config = dict(
    num_hidden_layers=12,
    hidden_size=576,
    num_attention_heads=6,
    num_key_value_heads=3,
    head_dim=96,
    intermediate_size=1152,
    vocab_size=22195,
    hidden_act='swiglu',
    norm='rmsnorm',
    norm_place='pre',
    norm_eps=1e-05,
    positions='rope',
    rope_theta=10000.0,
    rope_fraction=1.0,
    qk_norm=True,
    attn_scale=0.102,
    bias='none',
    tie_word_embeddings=False,
    parallel_block=False,
    init='normal',
    init_std_qkv=0.0161,
    init_std_o=0.0161,
    init_std_up=0.0161,
    init_std_down=0.0,
    optimizer='cautious_adamw',
    learning_rate=0.000861,
    lr_mult_qkv=0.7,
    beta1=0.95,
    beta2=0.95,
    lr_head=0.00583,
    warmup_steps=366,
    schedule='wsd',
    decay_fraction=0.947,
    decay_shape='linear',
    final_lr_fraction=0.0,
    batch_tokens=131072,
    max_seq_len=1024,
    doc_mask=True,
    train_tokens=615600000,
    max_steps=4697,
    dataset='wikipedia_en',
)
Each number is 128 + 24 x the weight over its row's rms, rounded and kept within 0 to 255. Layers, rows and columns count from 0. Numbers have three digits each. The size before them is the row's rms in percent of the matrix's.

# layer 9 MLP up, 1152x576, rms 0.0242, rows 607-655, columns 384-479
094:129132147132108107109126123139119087145114133129091097149129163117128122130107098141119094165121130110139100146134114135140110152146121073096108118148127115167096162148148161127129134127109148124147125141149122121134137141121124149124153135107097168121111141112132076154150169129143126127
101:093122116138118108114129104123129140116132118182159140121131183161134115160107135145107146122117101146133115115100135160130130131104135145120076111121121137108121118132132129132100108105147174100116162140100129135116131109119086142152143087129091099171114108134102077093114127114137166085
099:137119113101124118095110155129152124154123143162162176099139139117135155166123087116116095131053174167105135079099143085095146089136153144118106164056121125155103133157109144139136182150111134098110139124119120145173140181129131117145070133112147099151108181142175118123117144101116124067
098:120166169175142137141141143085101134136145146084171154144129150118099112126133119088179144136124127130095152137126149140115142111109129116107136110111103139162144139127153098076117182111104089095129171108139187159176123121144133164128143148128133075134151123138103129133107111134139168112
097:146123126077115119098113083130133115106129098129074144090156115111117196090123109132156140118106154145150131145123146143102149098153137161116127102104080125121106150116135149137099111151139151092118104119094135117158136110134152108152110097086090119141126122130139143154098118158112099138
100:132140129154130048146159079106132121142132113098151122186093115136137130123142099115150150131082158161103157105143108134129116160123102141127160115113136147113154089088133132123148142126143144117170124127154129164147150103150113105109131130115152195086164174127124148125110106120134150085
104:156124156105147101127154118115131099108133116068143138105113094107145132145125129132130137141158116158116127159113115141118121118118157183102121127129125099116104182149126144146140109130160206113159130127125086097119146117107140091174151115139145095165096113084113105140128118116121110093
095:155128159156158126131107119119177142160112137122168143119079178149147152125092148052185147134114117116123164153111144120108100131144152111107146124163130138109099141175140121118159116100141165137169187132123079174111115113133112128100166123141116144147139113141099133140139141102159136126
101:119149136095079100137133143135141103118126145070175136148074109113082106134102163133146117135187095091145138157109081135107112126139120161137176122140115107175168099101162097109128110134141086150101146116178175122134130113132154096103178123129146135102092136161134114134125154142150095131
101:136177119112106102131229164109098119103119146093136135153140151150143120114092131155086144094169157111132131101132154195114135133076183169100097113148092117166138139094118153156092117119107145148121141116126135126125163165115116141123188146088103119109111111129143077113085141126111160118
097:132156144142121118123161140117127123130152140188115168130123134167105079129118135101133080119148107140136166147080135083116106126133142120163129132112158140139114146132140100112069127121156177133148169146126097099104093071142143143145172155113076108119147174144145164145139138137114114134
101:116133171088129117109122122141109100167106137113132112098136144109149121111104124177130085102145126090126120133122159105101148131131143167148167182113127125141118131170139128110081097117159117130090134125183181104143146131114153158124128155137120141162150109131109111107140107155120128166
104:127122122110118154145162141132153175146116166149167120128115137116156150167174164079133131117107140090116155135146100113134128145125106121130109135095115131107110108150125110117137185127079143121125122144143161079137108109119140165139138117164107130106132112122114132166154104157124106125
100:130089123164140143143113102128138131105125088155145154088114105085119107156130155077116191121124105168173143128129103082172103089113129121123085163105119116159173131157147114081128146130171115123136145177142181150110138152132134141166127104161104126125113128140110136105115126150141095105
092:164085123074126159121155129132161112155162136150159149166131163167115145144159149124112147120105146118099157096094145120099123111118112086173141116108167128165115136135088119104147177139152095138128118139136159108097122099104112133145132159108124109121121107139142092124139099094130160118
106:110155089179152141143133169144141115150100173102149137149111124152129113117071182106114181153164133121118126106114129116122103103157138114110146120108164182140128133131142123153157119096124145139114155120132141095090069133099115150095118151175134150142130127122137166161158117187157111131
104:115141081101114140113125146124150152136166175107107121133093123125097107127101112127175147164134117125127142121143132137150117116156111116175115101133134192133122098138178158145142120087126094116155116132109127159136149152135151098109157138111158141088136112126147175064154087116078116081
098:146145086126116158105196096143116072100146097109107109116124134117118145157137153123101152106160123128139151080113133133119086117132120109133130138147131123130138135119152133126075127136108103130110087143094116124173124110100118098120102160126125152120063140140103115106170174153118190079
101:119079212130099095130124125112139107169129090137140132155095129142136106153138136142158179106130156143119088173133140126117154149129181106089114101147114103173176132141121116156160113149121138106123123130121091143132114150163109121172110116164117134121126122119133081130148148113169150139
099:135074127141126103145097118173116160163101143117123086179148154148146143134135133124087155135115133113101132132149138087115162128135114142114158138113102092108138115122159136171104096073124149142130146137131127150097136147123135104090115127113133086143108139110108088111131138141086083150
098:125132164125130095140131104115108084163167145129150124112082127084116186087135116143143132143151134174151127133119150136141076133156127099104135163118166151135124149162122140106100153160117162110140140120130133134139130163153153120124135136130113139110150131118128120140077156068094155117
097:104135129085200141131123170109097124096116187116118072107148207166124154085173099136107121104122179125145133109095137120151091104120092098128112088116135119114139147155108143167124154109133123147143107121130112120136142112143118136109125143150155120172154118216123123111159112142146121120
102:110129108175135116097146123118121165151097149152111117112149096111137120128151104070120192125126114147160073115151136132104124133128141141123146117177084175132116135098132162127141116110118145117123129154160136117093109096128127153141122127114102108140162120126125123127118097114090137152
100:091105154147081110120132149164099165136126156108149134138103128114090086111107126123112152153129154150099148098149174128136148151121129148107155153091115154087125158143075101126154128155113109090118121154128128150080117153141133114106136162110119099168168104125104087082096155142164139152
101:152152118160119159142142102121103104148126130120097103134122125125107108121146152145118119132145131143142138140083130097116131117130153099156111080155116125133130085095139145082128123139122110156125104137174149110147162113147114129150118101119109094110103147142164144135144142117119148141
094:095089101103109117131121157099140121092126135123137102148122120129186111200147135144146126110113135160123096158131106167134107122090133101115111142164096135159129176125114122144192091163069096155088129122126109131133123177114145175157126149144172122102115104130140148174122107162128145111
097:144119164135146129133146132077106128086152125111124109104133151085140115158145132087118143185145156090133111123129128158121130135101094120144122097164115138075082147154129133129102126159133123140128082089143097078122092072123121148159111109112178134167116157099134086104133111120107164164
101:156120115121128129132109167076094138107131109135141081142104132137141131137136137149135153152116153150117145131108139098156093099143122079135125114121140148087100087088151136109164137109139103137129106183166132146126135118113138152146118130129124106167142175080090120138134156105100100135
100:104113154138143141148115146103139131142119126161108142131151151130120108122126107099137079130096138082168168134135120124150146094148141147111114125138135112098103112094124118131093153126163140073105173161153156130093163140105095144139097106128127123161118175132097154080134151102176141144
101:112181090163122098118192149103145180100130151145103139118096177174133136067136095125134112168108147143154130128100124137134148101114151108062129097160126148142147153121114135096116137134123112085143118124122105115119128137145126152108136157122142113086115195104159149141120179141152135164
103:122188127156148144126136154133152150142130109121143159078121147132106121115093104151136122127117129100132158135155102171122092140121167125165117111139157120116133144133183136115124149159088194128128156113145130159085097127161096126105138106105122150146103121096146132118133115119168130119
101:111144117135143135156167141103108124096139148127128124144176051139187135119135152179149135153111141155115145141154102106095108133069125112148137162125188112130160111116119129130106080100152150148168095106146101132118099109121138175103100087131166078099123118137152110098075125112092145149
100:169150134148102142111128113100106083131074112168085151092073136123125105121087124114142137132137110164127172126109125135139127078134130112065106152156169135124128130103187126147106115145134145103094126147101079111136113131118086153125148155117109156130097167106141101103124132146111126124
103:150083108151133122107151131113137175106150141103137102131150127108136150120103113106127103116104149088109147154077103130143085136155128083161143119134184127116103093116168157153145118115113110191147152126138137098142140146101113137084091145120174134110135146151096132090166104134093095087
098:139116142119107159104122133173147105107111119090130178108123174149132104120141125158159124121161112170163124125083112170094152096152156122106144100163167094187124164084154151124120156098129113147104149108150109118091181151136117156125119110161113105125111158133119133128137096127140100130
102:138126101143083122176131135114123148116117139067134130115122090108165090154131168073087158134133147116118098119140131144114145141139163132114155104168096114108188106153129103154171149152116126150143087117123131161120122152164115105117106116143129102115191126104142116123144164094088158117
098:121115156081145145103146076124153104112127131091100109129125088124109118122097164150137152085108079112151140177101140099111171147141112126139156113140150129127113137094089132144124137128140134076137149142124141112100130122112188074117120147102187105111086101121139154114124093132112095104
098:141141109072145083198104169124155153143153128133118110103169136121135149102120129122152140090102153128091117161135138130161143109094132109144134115118108138155114093158120152118093127151111108151128122181119140124122120109117070121171127116098121138124138089148129125151132134111113113137
104:142139111114071104132120103125123099110125134138157155143085128101096158117143178114181100142155131122167129140142109064129105126177110116142126136143113113133121128171142121159121122136146127136120158118096139108121133105085113103130143128136163075151107119125102099103068148106130123130
099:118123087137138118154111165144134149072121166115117115121131118184133126131140085126144075103151155135110130153110117103113183125136117090096132098131104117130071154120151131077169119134127126126135138131131112184130098140140144132094095073131129122146155090143127154150110122123108128127
093:169153188159138162184120097138135123125089111135121116121127154081100147092156115131115157099129132104122159104116154120108139100177110091108132105184106151115126125133126110173162106110115131137075147169097144127173092141149152105148149129142148161119112131124124106148146109115111111104
099:104106118104112118113148131118120083120134114074138114101194149131145127128138128135127129174147157133103137161105118114148162169133116115114135153137115138098128114127145097166145126156093101130137165100129102151133134124139129130130127129094137111117117127149160111121132114159139153122
094:110123125133116094130152165129124127123090139130101132176146174155122117108102120158114126118146158129162108120098116144166155130122135158151164096138121151174097131105174143127090162138120116098134171180175079126081070104104136111128128157110127126104139162116085099091161182125122133124
106:115083097129108067138117145121114126183174144143107105133096159147095138157143137102086142147104189120091132142136087142100126120137135141121130132118106111108143081118095107141130156167160123126147116155141122111127144113109143128118165151128151090111093093115137122150131146093111100142
096:116133116150145169132115148123133140095144156186094122096070150163163105141145149109132117115126135132127139112117149138140095144173174132144124119160132116113103136132134087122131123099119176117149137149159113134123138161131129076149137087116098145151106147096126093120139103143148129103
097:139113196159119154147159154129120107088109138168143125145124127144111096112124169154106100110113102143135087124158139136105140119089171080168124185134137115131128153130137154144133150165144140164132105057109107137125109139107120123142149122136105122101137115111140149103162145129139102111
108:124179117113132160121123088110132138182173128124155174128082154126119124170103130094107139127144114156097121141133148081122116128155133122119138138096121131110136129088145105133155100120156109107094157108140093102109110093164145171138142142091128181133112150094155119103131101116155155162
099:135113141125137140112137147142140117125139119122160137127104133148127093140085135116153082044146121143137116162127111137125126116097161111113155100117124154102124094094099089130146131107126119121135140142126140137140192100130115148133135123125113142117120149143169073109114110147166156122
101:133171115155129158157154133112098102165105086128124092146171135138147121086153116142134118158131136140130129118141137136138119145114104145165109125108149151141138108131127121118159124109124106141124093127100140139111147131101200105133151086142180112187134112134124083129119129108156159143
# layer 9 MLP down (transposed), 1152x576, rms 0.0199, rows 607-654, columns 384-479
095:166117157126126155160128125109123116149130160123079102160085144164119170134108092116147127111068152115159200113116155102134088156082109076088113128160149138129123130128116133166116118120196158090160160138162148157152127089174101113132149119129107155089137091139149146111111128175133106127
103:094095120141149136155137121119097157150119141113126137113141107144177140175139096142129148113138099121103129169116154112171156129110123122108122110170150175150152110132114135155106098131122146133147130142135121126122156166140135082132109113115138146139085134132128153106154147141122139114
103:142130150166116122120140142077138154129109162131114146140142149143129138139139122143134128119120171151149115153181150152116138134161166106122139121105141123098137128124163156092184151074118180117165136147101107142114102140112136175171134112142098106120125102091159139151124108136097095181
101:127156094156150172117111102143162124123113120131124114161143147110137135142161144137103140153120171135109127057151153133142149141140110115162083134107174143104108150087139102119112150126115130106092141144132195111155161133146118138131121147149142170128175090099144143154128149159107099171
101:142128107125124100116128078124120124129153162132114123139130125119101153099147115138129102131108140174145125146100086118134140112067130112191103160144122138158144095121117124117120120132112156127114107139113136146159156120123162142167157118121125144122115122076125144146121146170144123088
102:138161132083113156081139135087135157135143129176111158100173117122106188149126124107135098106188113124134085122135140120086121142155098126101086079095102109112159122164122150099115104078179149129124125152127135133153121145165144109134122165122093089081118136125131120164097141137178144157
098:130088145121129127107109102147157093163111151118132124142167144142109067122101157063114120106098158112154125111139146141127201099139129133158131134118133141092084111081167092115100120111122129124120135152095130126152185147111105058132133144159087145155143152097145124128119110110185140122
099:117136108173120135116107103120118141132099117121147116106137190111132200131119136140139134122033125124130148111130148170138123126131133118118107142090139119102137124109138123166132114107130141113144099146117137116132162133220139133115102062135138137148163112123110078118121118146103135128
101:142135147126149162121128134107080119131141124167140099123166145132141166113137137088117154150136126118123093139127095080163108107158092110117111157075148154160155122119097161163111149129080092129116111123154104093081086155139118135153089107127140169126118105117144100113150145146103114115
100:094156129101181126131145129178113152121141118150126139099144117120177157154071111113124147123133105124131133110128135132121111135137121067136125125112107121092177115122163103097138140157125162079155105124106151166100100129190140147102133131078158091118170127164126122094133159086106095145
100:167098192103142100122144068130099122164125174106148153137130106127088125123137079092133101142113117166102148112102094164117082131142141124109116161138130154119116138105070153136130131103112127119127135099110166108156169144126120179176112125130071164141126120141117109123171114115131138086
101:117139109151111130105103149117131149148090150126140143106125115159121102112142140152098119114103119117122145119102138100152118156168114133138080124146068079139132171132146135123139146132178135134128157167186122112113150122133117098134161125098137152081098103130154114119126116126169119128
105:144159137126203153140122091136135135139175134141128141115118144149127138145127152125145113114109131107130086101143130085192143149165118127154118135156117135139181128116119127103087140101121133115151145144132116164102070085091128113179138161131098148124093146106100135161171077094158130079
101:111122116114145100109102127165096116124107120165164112102116160131161155077128142142149140085094105152137137133134130129149151132069135134157154114149105112120161140125085151113147125167125132097135124106177161168160103120097081153120148144102130103139119115112113129136113127134124101125
094:106135129156118136161107122090137103135124107109124099125107094121130145146114154133114126124123144090108139161163107142111105096167149121160113122165139099107137155075110063123132132111130134162180106127129120136121166173219147123138129096116108105121142154142117172106104122163147131100
101:127117132124122121109099166124100118145134141106143153136115137147130129171121133159130131132146121139123142154067121162116104124148126113178117112101151104099150121122122247129130149113127130130131101157125129083143115176049129170089106138118154165148140113090132131109107117112093105146
101:135170121099142150127128126139163145133140130101103102101115132107131158137119134107153113170107088143091112091142138124078143129125129155126099135143179080146128099113137109090144136118126135122114133089135149063125144109062127128080144157123088145093118130112164166142139125126120127106
101:168079161089096134099115133158155124131126133137089148126122161086143116136076134150110080096168138154133102099106108129103173124123124137137157105112127139112123122113117113096131118119110150126121150188108147137159090124138117106109128125126075151120125100087183136149112147124094122148
096:127164126129138112117107129130120143142106143106127129147096114153141092114160139105127130070132114136155105207147152116134109143144162141130105156131136134138139121145129123126155147107026151128130134127105121122120122128114160143140143133179138157123100190093110126122147119148146145122
103:160104135118150137091086150108110108173156080139127103142154152137119135114043161092149147142119141107114150124127146146112107131109159150097129169155104163113123108174162122085140174137124124120158071106114123093116103098121131152116167150160127125122110117127147068141129132069144166120
097:126116098125169130111085155112131090113114112144148115145124106127111176135074118140102092174136101094141128095106146107098106157113118082137130144144121144126092130108130163128110095098126146123129083138100151170077074150168147143092136130171155130092140144095101180132133113142113114107
103:117160150117128148117114182094087095155132129118113088169131175151117196098165151109141106099124135154178129156098130122119160134100104103101167139127116153146126146129129092156091125134141123083117115119132121135137128123074098115116098150143129126145146132182118165126153093158152142109
097:116100125113088115152119120091156124120117124136154116127144107125098119127099090093166130084146131114119162110090100130116116121113101164112130156084123132131139151134104122174127120101142102146089121154166122126167133131120092175087103138151116167160123153136122152128092109154119137105
099:132131154104149087153098103131119120155159164097144139180156077113134094123136131155116141112098148144141099125107123116137120151143147151163137084125094132137126111169121145110146109103124110110171126138119123131120164167138124142115078115185133145148108152130116123112124124106121126138
105:081067131137134108116136098180120184126113092186120141183123124183118141100143121110123153134117087146130137119170146131168141098158151066070127134164094077118135106160148130154158136166157081116107128134125133123148107124115150093141135066116129124178160137133145130116095112130143134126
100:148121087135120168102106090135103127133167119115156144115122141103125152095073126115158094117080141137150158122137165093123123106111117160136132144098102133161110141095144107096120096147112090094100108126144124112128141111193152100124096129104149162141120098142135133134145114133168132133
099:090125145112115119090149153129160131157130099121071114137092125094086082095106094053136110119150093094103102141148159113127087160137134133069126123172126098142117106112098177118095123137152054116101172111125147129113091144189161145074131121143128130131141170117120159090096115114141123085
101:129149173200116123106104096130164112101131114129151151151125168166112151137141091110123103133161210106091115108128164135152180115168084087101106143145087151127138139140132137165177110107152111090142138119156136121163146104119144117144158131151078160129145107089132172145115134141132148175
098:129174099150116139115133148149155121094113137116122126108121127140117104145139154155127132166168128130133103146112145132130154157133074164097097157100113096094127094137103131122106124104105108159103128122109106128136135110129159120130133107125136190149165151147119112121149143100134080100
103:134115128117104113133144142102137118100112100105173120136103107148091171134139067148114110149118112122155093085117144117120090097127124153124158145164150165121179122124192125111156097154147110084119117097164117174125154110118128151108153167181140152140126151115126144142141093111121121127
104:160136124116159109196159132112137174147127144109135122133107123142128104172138080127101132167140139117132179060066127117128109160169094134088114142129181142151155132141116143173146091088102113076102123135159210125158125130134090103109131153102139141104142125152121105144116106134125154107
100:136127076085113138115172140159155120089070140090127137131153123123145118122170149160113108128126165132155103134136109150121131112071105124101154165131116120157169139135097131100145126135146158097104104137100118079123132140130161118166140146073121159146110156146113094162137092170151098113
100:156144110131152157103132115078132136146095117094104138109101167121122142170131091150136180099109121125143166162155153107092086114144137135093143133121161122148143106128177133146099156089114163151185115114130146115095134171134174096157146116106118109120137100150091173140121095112123097127
107:156111132185117097128124152109120139126147163151115136162136175109126172131160127138134155177092134119100142123101087137091171102127131089068095112088172104101113100165127129161121164152138117118149144146149138120157189128123102169119146112122137155138136109138138129075111114144161093115
101:131128117088096094082146117092134098138112118153100134116165112078102119139104110126116130154127142116088140148154123128120151134123158138206115142084096143169136156120123111113118162155123156147109105124141102170151140150115182164138133147188173101125115141155119155132114135149140128119
099:128097115097101125165119117128119146141106134093154138145131128109085059116140147127125137132153121136123122143159159097116157140116136132144137105109146154141137121110116112096087159129133152123125053093148167128133121101126145146107096120115108173137104141079151096129092095157116116135
100:144118146126117165131093130139084120141084088151153140146134129108112162128156158151111136075147148141117158146177107130158092120144123172101125170119114124139137148119180133127094161133104112084091132137130121158151106087153096133123130125174127125139162115172112108137142152167106090149
100:145111077140116116160151123096130118139106179107099124106122134142136120109120133149117161139148149145123108134138124106133101103119103176120124127093136104125088189112126162129140139091138122164094131143115128132130110137186107148118130156135134132160147136148150145094139120104169134149
103:147158116117110134141079149142145111126146121157123125133139123166102148113116155153144106116133122106126115137118140101161130127096144142196100142091112091100109126143117120114118177085134111134112157109121151104114138093061121135139135133158130117134131118089124143156128139136126115147
101:099096150166142172142126141134123150135130137122149163141137097123133140155086108137138154151107144075163175096122174107114118118094106114138119126135122160111130130126175111109158129179135137107144104101167112152147160144156161130115108106107113088095129139126122129124097097088103110137
093:122095121152118094142124082135167158115149153143123147109134145098108122124093135101151131169137132125135157167123131133113140123184139067131112133109159104105109124097122084096135117136156136127111165143152122140127120098205112149131109156142128130141157114055091179107128155142141116132
102:112088128179075192186147107105096115140108118105120110140116090165108095112161149182130167117110187170108128135115168133114134109120104154129135150143103121106078124126118101102150083140156147155123169166140118176125161102122135168102115125162117120160096100134112131098149108088135099112
097:094141101158146099170073088112111142151135142119144135081119149151131146156100114100131120090153097104125136157120145118178134141166134136141089089097122126105109152132116109097140102100137157113105081119120102129103082145128134137131145135094120160104165135115129128098115116094128159127
105:104141103104122145148115163140135141087136144110177179128138122114114112135116122170115134141092104148155122136149117108108163126102109146111117166127126113123164121088124137100154155109173113134118149142182152125098150133105117135104171215107158100104103100125131159130173105101104122145
099:107094116093154127113127154161100157103147146120126138135114113120136121145128123148140153138130092129129157139099146117097091127149114111128209176087203133116142112121131132115086119141108061142112102119107090142121125101192144129123106125055125163117143121121109090076133128134120118126
097:131121154109153146097137149124144124105111144126170141116111113150129158121119126094122164147153136122114124152151139142175099121105182125135137134166110106105147126130162100134127124159121134130167130135108146127130103139134131138120152114155141142078117128131138102162162135112140092122
105:095143126110107145127124098098117156146138143117132118148154130128105090141160137103145127149129102137153097125143129141129163123187096157146107136102121099143137093115084135117132121151165122119092118162143103122131139134158157128146062141137154138122095137077126146058112077097129133118
098:113110151142128151121116133121139141110148136165151120110123160158144178139113140117153125162116140068126089128117132104141111150140106139100096145096148142154117148143121119101113159104137121109151147120095151104103124111144125162112125113120149134141154113104135077141139114158098133152
# layer 9 MLP gate, 1152x576, rms 0.0242, rows 608-655, columns 384-479
097:151101100106132096122106120173132148122093120105114130124125113111148149120071140071137127104107113097111081162147135130109130060116116111129113107160096134128175117118114132170110125113091128144134128143120091110144115110100110118130125148167169141131111084116133129131090145124159142156
099:135117161111130135136122093156097102139108110144130130138089160112123130144087128139099075150149090125152091110137139113145140118144153121135086087131116148130102146141154151173125149132119103108126116121107070137094133114114105114118121145099131154101149152142123096172133132100162126120
097:145106120109135076109128142152107107163162151112124109167125152088112159096167092102198133164169133124100155113113160083144117111104123091147118135127114108152093167145120146136149117145162099137133138109078107142133143115151137125107138116124146069143172142113124112126112094140131116118
104:082119139139104087132143143095136164167079131110132129130119093105149133131144128130131160117131141139148140136137175109120130169129172123134127114096119131132139132097116094105112111125133140135145136135151127148107102096157130150137110121115118103130165148163093114134098137151121111196
099:122132123118184132104112152082145142159083145120121110118125088103109128120112080133131133145107140178163134152115140110122146122146116132139115101150095125126146170137076128173175169158110089137109127157097134120135109161125118166119111130112125147109157094113098128120110128142158155154
105:121128146170091134117132112130105093108117107146111142170097113133105130150135139152102170146163087092167111097177171105120125179161154064179119103121122128135121117132067136108159081126119082144106125138099102121166130142157111123126106110145146133091181147122129141103151178143106109143
111:139149150176109068148088123087145095104092095122136124126120114144135131135106119121113117068099139103132103136126132102100113159148131119130149132139105160160154133126115123147139113119127148127110147151103130135087100160124159141128149135112115155155096112152124139164124145107129148120
099:115098080122156177146079165126102072090161170156122099138134133107104142137156085115173112104131143122130145120119121104140100132117131088141094137150143099155151116159158096137139050128137123131147115143135155160140122105123129158117091198112130141141112111124135112151071152092115122100
103:153153126148107114123148125051160156083114144129132161126112181107135140155115110096089139108152092128124172113100096126146089140110125094095096172100158128133115161181159117118140126144119118130087143162136139119091114149129093113076132119148165109145075118169149151130133138078105138106
096:119088121138069117144106136136132123160127108151139139108108152152115119193157124154126130128110135130129101138130103140138185102126135149119050086147115146147111127146112154114138142127107103144103159125131124135133112154151159142122123114122107112126129114131092131135115136144114136097
093:126145178109115150097147136098146116120112075157126097121160164108136111097124123127157163136194072180091106134174168135107167155069146116123101123174163154142127192146113178115112101113107092082148083125112123089121143118110160110102116156165137143077107165139119119133141092124122129127
104:137110144158135095105112101158129106115143091125118131104123098109117163129100122143134138119161103051118171124145116147111105161151123139138086150143137103126149140110140120101144153153133102189120152113150115139141116073115157111108073171138131133096120126142099095116148102144116146166
094:113137095103113115123117121121082177166155134102137128111137111154146109091160125160119148123098179092162130149128113124163112096135112136152166129123118122125099148132128143098146105164152096166120077149168144159149112100125130158095140105116161089162166135148131087125101125139127125147
100:121126136172139119131183118139148137130153137181166117113114109142174068082116127120137172119142129125156110150186151085121148130099177128123064139141126138107125096102128153116187146140162105127126121108141137129143171131098153112143153113117139154117132160167153099126162135169094124100
104:138101144159130099117083138165147146127101165109126144111119091176105146103107152166137150093128105144118111148101111152119090114133152119123137104126131113118116111128131155131119139140141114187104143141113122154136159204081165142132117149114124106137131149121104130117169136100108104122
104:124151134109132107109050142103126131117131146114067118172102138134152141129109122160141168136146110156132149083137119157155128129138161118159112081152136164134126161117140119141110093130100118089131130138148090143133133085128135132098194136132151135104083112139104132065162103120140085103
099:128148102145171110149120117127116116100135134136157145173100101122125116136149152125113153072109096103120135130153137187154145153119142134122109169119101129115111127136133144111143123117103086143113102089167144125121120123119124108131123127131123110143122162095104101162096159110118128113
106:114126138136128140117107161128106142106155141109164100131093158110145076133141097127138127131180089147143103181147146121062142177112153135111143172135122107160137163129139123104132126120122138170107167178148112140125154117181138154153134134106113157101127112147141117121138140113126123130
101:126095088112114138114104139137099139140143155136124138108099085130136168173143127132098126102145139134119157139162138150113135132107101161147102141132165155120138152118126137130140136170144085161176139146180130095099131151165111122111058148118138098169138116182155140102121165138095141101
098:129138143126123110140116153113090125127174143027100116090126157123152115113125108138127122116141089132149117090091124132116124135136108129066165121120098154144159155188166120158115117143185132117149161122152123118089114159100139135116150150132144106167099132113119081150126094129148159129
118:124076137139129089135155141153083130159121153145127131163121111117149116130147094116144136123147122171141144119141139111140130172100153126106129167153126137144144201109149112121122148104128095116142145140116184141121129128136176142150107148136119112139134130162166137125109126139097116122
098:109109113130102089128156110123165160128160085074106113151139105171126105117102143138127108125158111125120130119154087127133119099150083118129190108099104127143148125109126167127127104139129113084137168122089157146103105171126099113124075159134140168160149094147118162135156116090146187110
096:122078058075100143121104106116103094140144152146125136109139143163136151170161134136140145092145078132113116130159141147143110120145142110158132109154140130113183111123147065106128114087094089093123131146149139150136124108116120146136116112111167143108163171175153116191109166139137158160
100:074144132146155132143132122137102149136140078103130148137102125144108092142097139104155131133148112134116149129087103089131132114086162158136161146087107158159154138177105116135121129125094138145104129105125142137102177131135153150117095105120149114147115139123107176119112111088150124164
100:123097148090127149128108118125129090148096108158163127118124123159173130133093127115099161146132144159116167135137137119143180115107155148159118115143102097092112138108155088125140119142166109114100125133143099126123161171114096122115145126163153118145103110120136046102095168120126111173
099:145178126127121075119123129128113119129163118146136120095119136136136128099160102119086146126121113124121150102132092112149114128147153121120129121164134142162145124172163127139115117138141093176169139111087119103162124142135163110113140146182150162088120102181128115136111151109149065144
105:118161112188121122092085126072173162132123156103107093136128129134203146160145141128122141115123162123111144099119152149198123145167111115129090099149150163146132133114140126151138138144113100130074150130138130141132142135125083133098119132142123129124097137153128164101120156161094104138
101:094104163104122123113100132116077090107151121092121124119098104068091144109101145097147100085137139143112108134140133142096143151114126091132131142138155119153074134106109108123132149100125146135103121172125145129151121130110168115116133178123145136153149146132155088138141123170106147166
104:117128098175102142157136123116132156141097100167130172168139162129124134137110142134133115099127173151208138168115154127107144148137116114143106094162106114145097112087160136113175123122091139157135174132136173200126091125139127129128129123105109100155178154178137163115132168166101146134
103:082141181085160085077172121161094100104185120087177155109148112103133136131106150179159151120154126103084099165111115124145115157136124111185145128106171123119112163161091132078101123167141089123136145124105083180090137150170175151089143144135128122120160091129108157121089100139119123100
105:074162103145075136120116113135128125136101109144132134115113118156122141169155118061082136107138118136115114124148134131145140182121176139073099167136091120103145129160147113137152154164101086151131117100144134118129129137105103142140100130142139144095111128168142111165112149173150098151
098:112134159106101125093089136098147124124103147121173147117096129113089141115148146161135154135095115144167086146116140117114121145152164117138157125141114146169138126121107136135121102162134166140149141106165139110115169156127117113129151097138147134133147149087121151109079080141136151135
105:114073151122121120111121117146115152109114089102115119168117120135129158123114136132103115120124169134121115084129067160137141147138117124078102173113153125188146118072134112166114150126135115118092168115116080123141133132133124120110131168158129177136114139140169159121114172111121116135
099:108152123095101079118158097136162123140153077134158155110104120113154112137172127109117154098121116154111117123131103139132137132157160147110142146116071158129166124134092132124091157173128149121135116121096131097091124130129112134162124100157163087142110112134112138133159118110130118131
100:132107143150100089166110126133162118090114097102122154093133125099154114104144135108156171086134099132166092175142143125150150123122081129122077130146120132173097146130097156110120093157165110161137137152135127147115189136137184133135107125124145143141171153114127145140097145141113145149
100:103149098150106111094129145121141147121144170146187086179123161130158122105150130111142120118133125118133096151138169142123186090080177134112089115115156172115104134085135126163164139128128125125109143165096101126161127127107123135090178118115087114103139144102128133095148099151107164136
097:111116179133135097094125133105128123104110133163150116141123104142137094145158153091109115125128089151171151133136096066144123183131138105146115123127107136148089162156112155099124061110110122133135111142152110184109113117115158095165127075159127099160116129140110118120114127166142095130
100:120111073099131107142120122114116136111137106066092145138148109090162123160122114141120143174145116124092105146127118138116148128130135119131114157152130104163185107119120124125143148124123137140106169145116141119129121133126099138130133168160176157160126110118099136126138142110093140099
097:099110119140156150118140162101147139108159128175146136099129154117162124117132143140076141140136126143117129158104166142103107139152158145160131146150109123121104108111160092107133103129175142168118164148142075124138193098175110116108132141116130153084156157121136088114122099126135092148
099:099170098106171168122124114121113101147117146151129100096141100149127103105138147084103121160140111114152164116142133127137107112148167119108160108174162129120101158153085143163137107122101150154099115125112128113120135161132169104127112143143131144130105156132157078153091112142129118132
102:126106146136143126113145140117101106142101144128115094083091140140093154106115172147142133103156141138133112167119112155114113124136124151149123104099111140137129131113104074130126146145130169124112111160112128114149133128123128122133118080111153092117105101147113092162123105113117117083
094:118142140109133126122105102137121115115135108105090087165115115144145090159129159133116142148144108104142073121137161112069123136137129094148082180111100130139107165079151129143087085133115135156128109141156072128166119133118138089101121155136158146105126161142143122135144126117154135161
101:079117131140151124167167115130099139153105101091123147130129127087157089136119096098146100121079115154117117153141138154121128118085144117163148162150148168136134119121184126119141110167178140113124100129102121181166151147142072080108131076130145152141152114129101167089118124135135174141
100:109116067122152127135130102156105161108087127107143154150158139148112137127138137166121112099104145094154131139089093143105108111110087095162092144168141146149097101098128112142137172153153121143142141144150143124153163122161127099089138080095146158113136106101130157154150158173154124165
101:110095083135143105122118114127071169137156155112140108130128138098155166135111109123085139088134125141156125115132143153134134101109133097137158128144154115141158139153133120114113127163091110112166118126118167137142119130144133113116115132097119126133097158149087126121089132135139149095
095:100100140115089085103090117110158115095124153132122075133116136114139118121153138098150126126124117135161127078147117136138083141144144137153136109155111167148145136172111098171132066120163081149137114199118120141119135143157131111145123106136146096106141096127122103078078097158141110120
096:161095117091163111144112150095138112127086150113149131134137126102178128124164119111199153145122135144158114099124147089089138160138143142143117091137132111114113091138146123168125121125122141089166154113113144123142108097143152107102148122114102089149159148130122131117095060121131136111
100:129163117113133153105117101189104086103115113086133123130135201148122182132147137114132101133132067154169118147153095158137137114134099087172139124169091128188115141119117139097146126142110130132062161118125093095115125168137109079145148134117105130141119085137146117114155083104099127131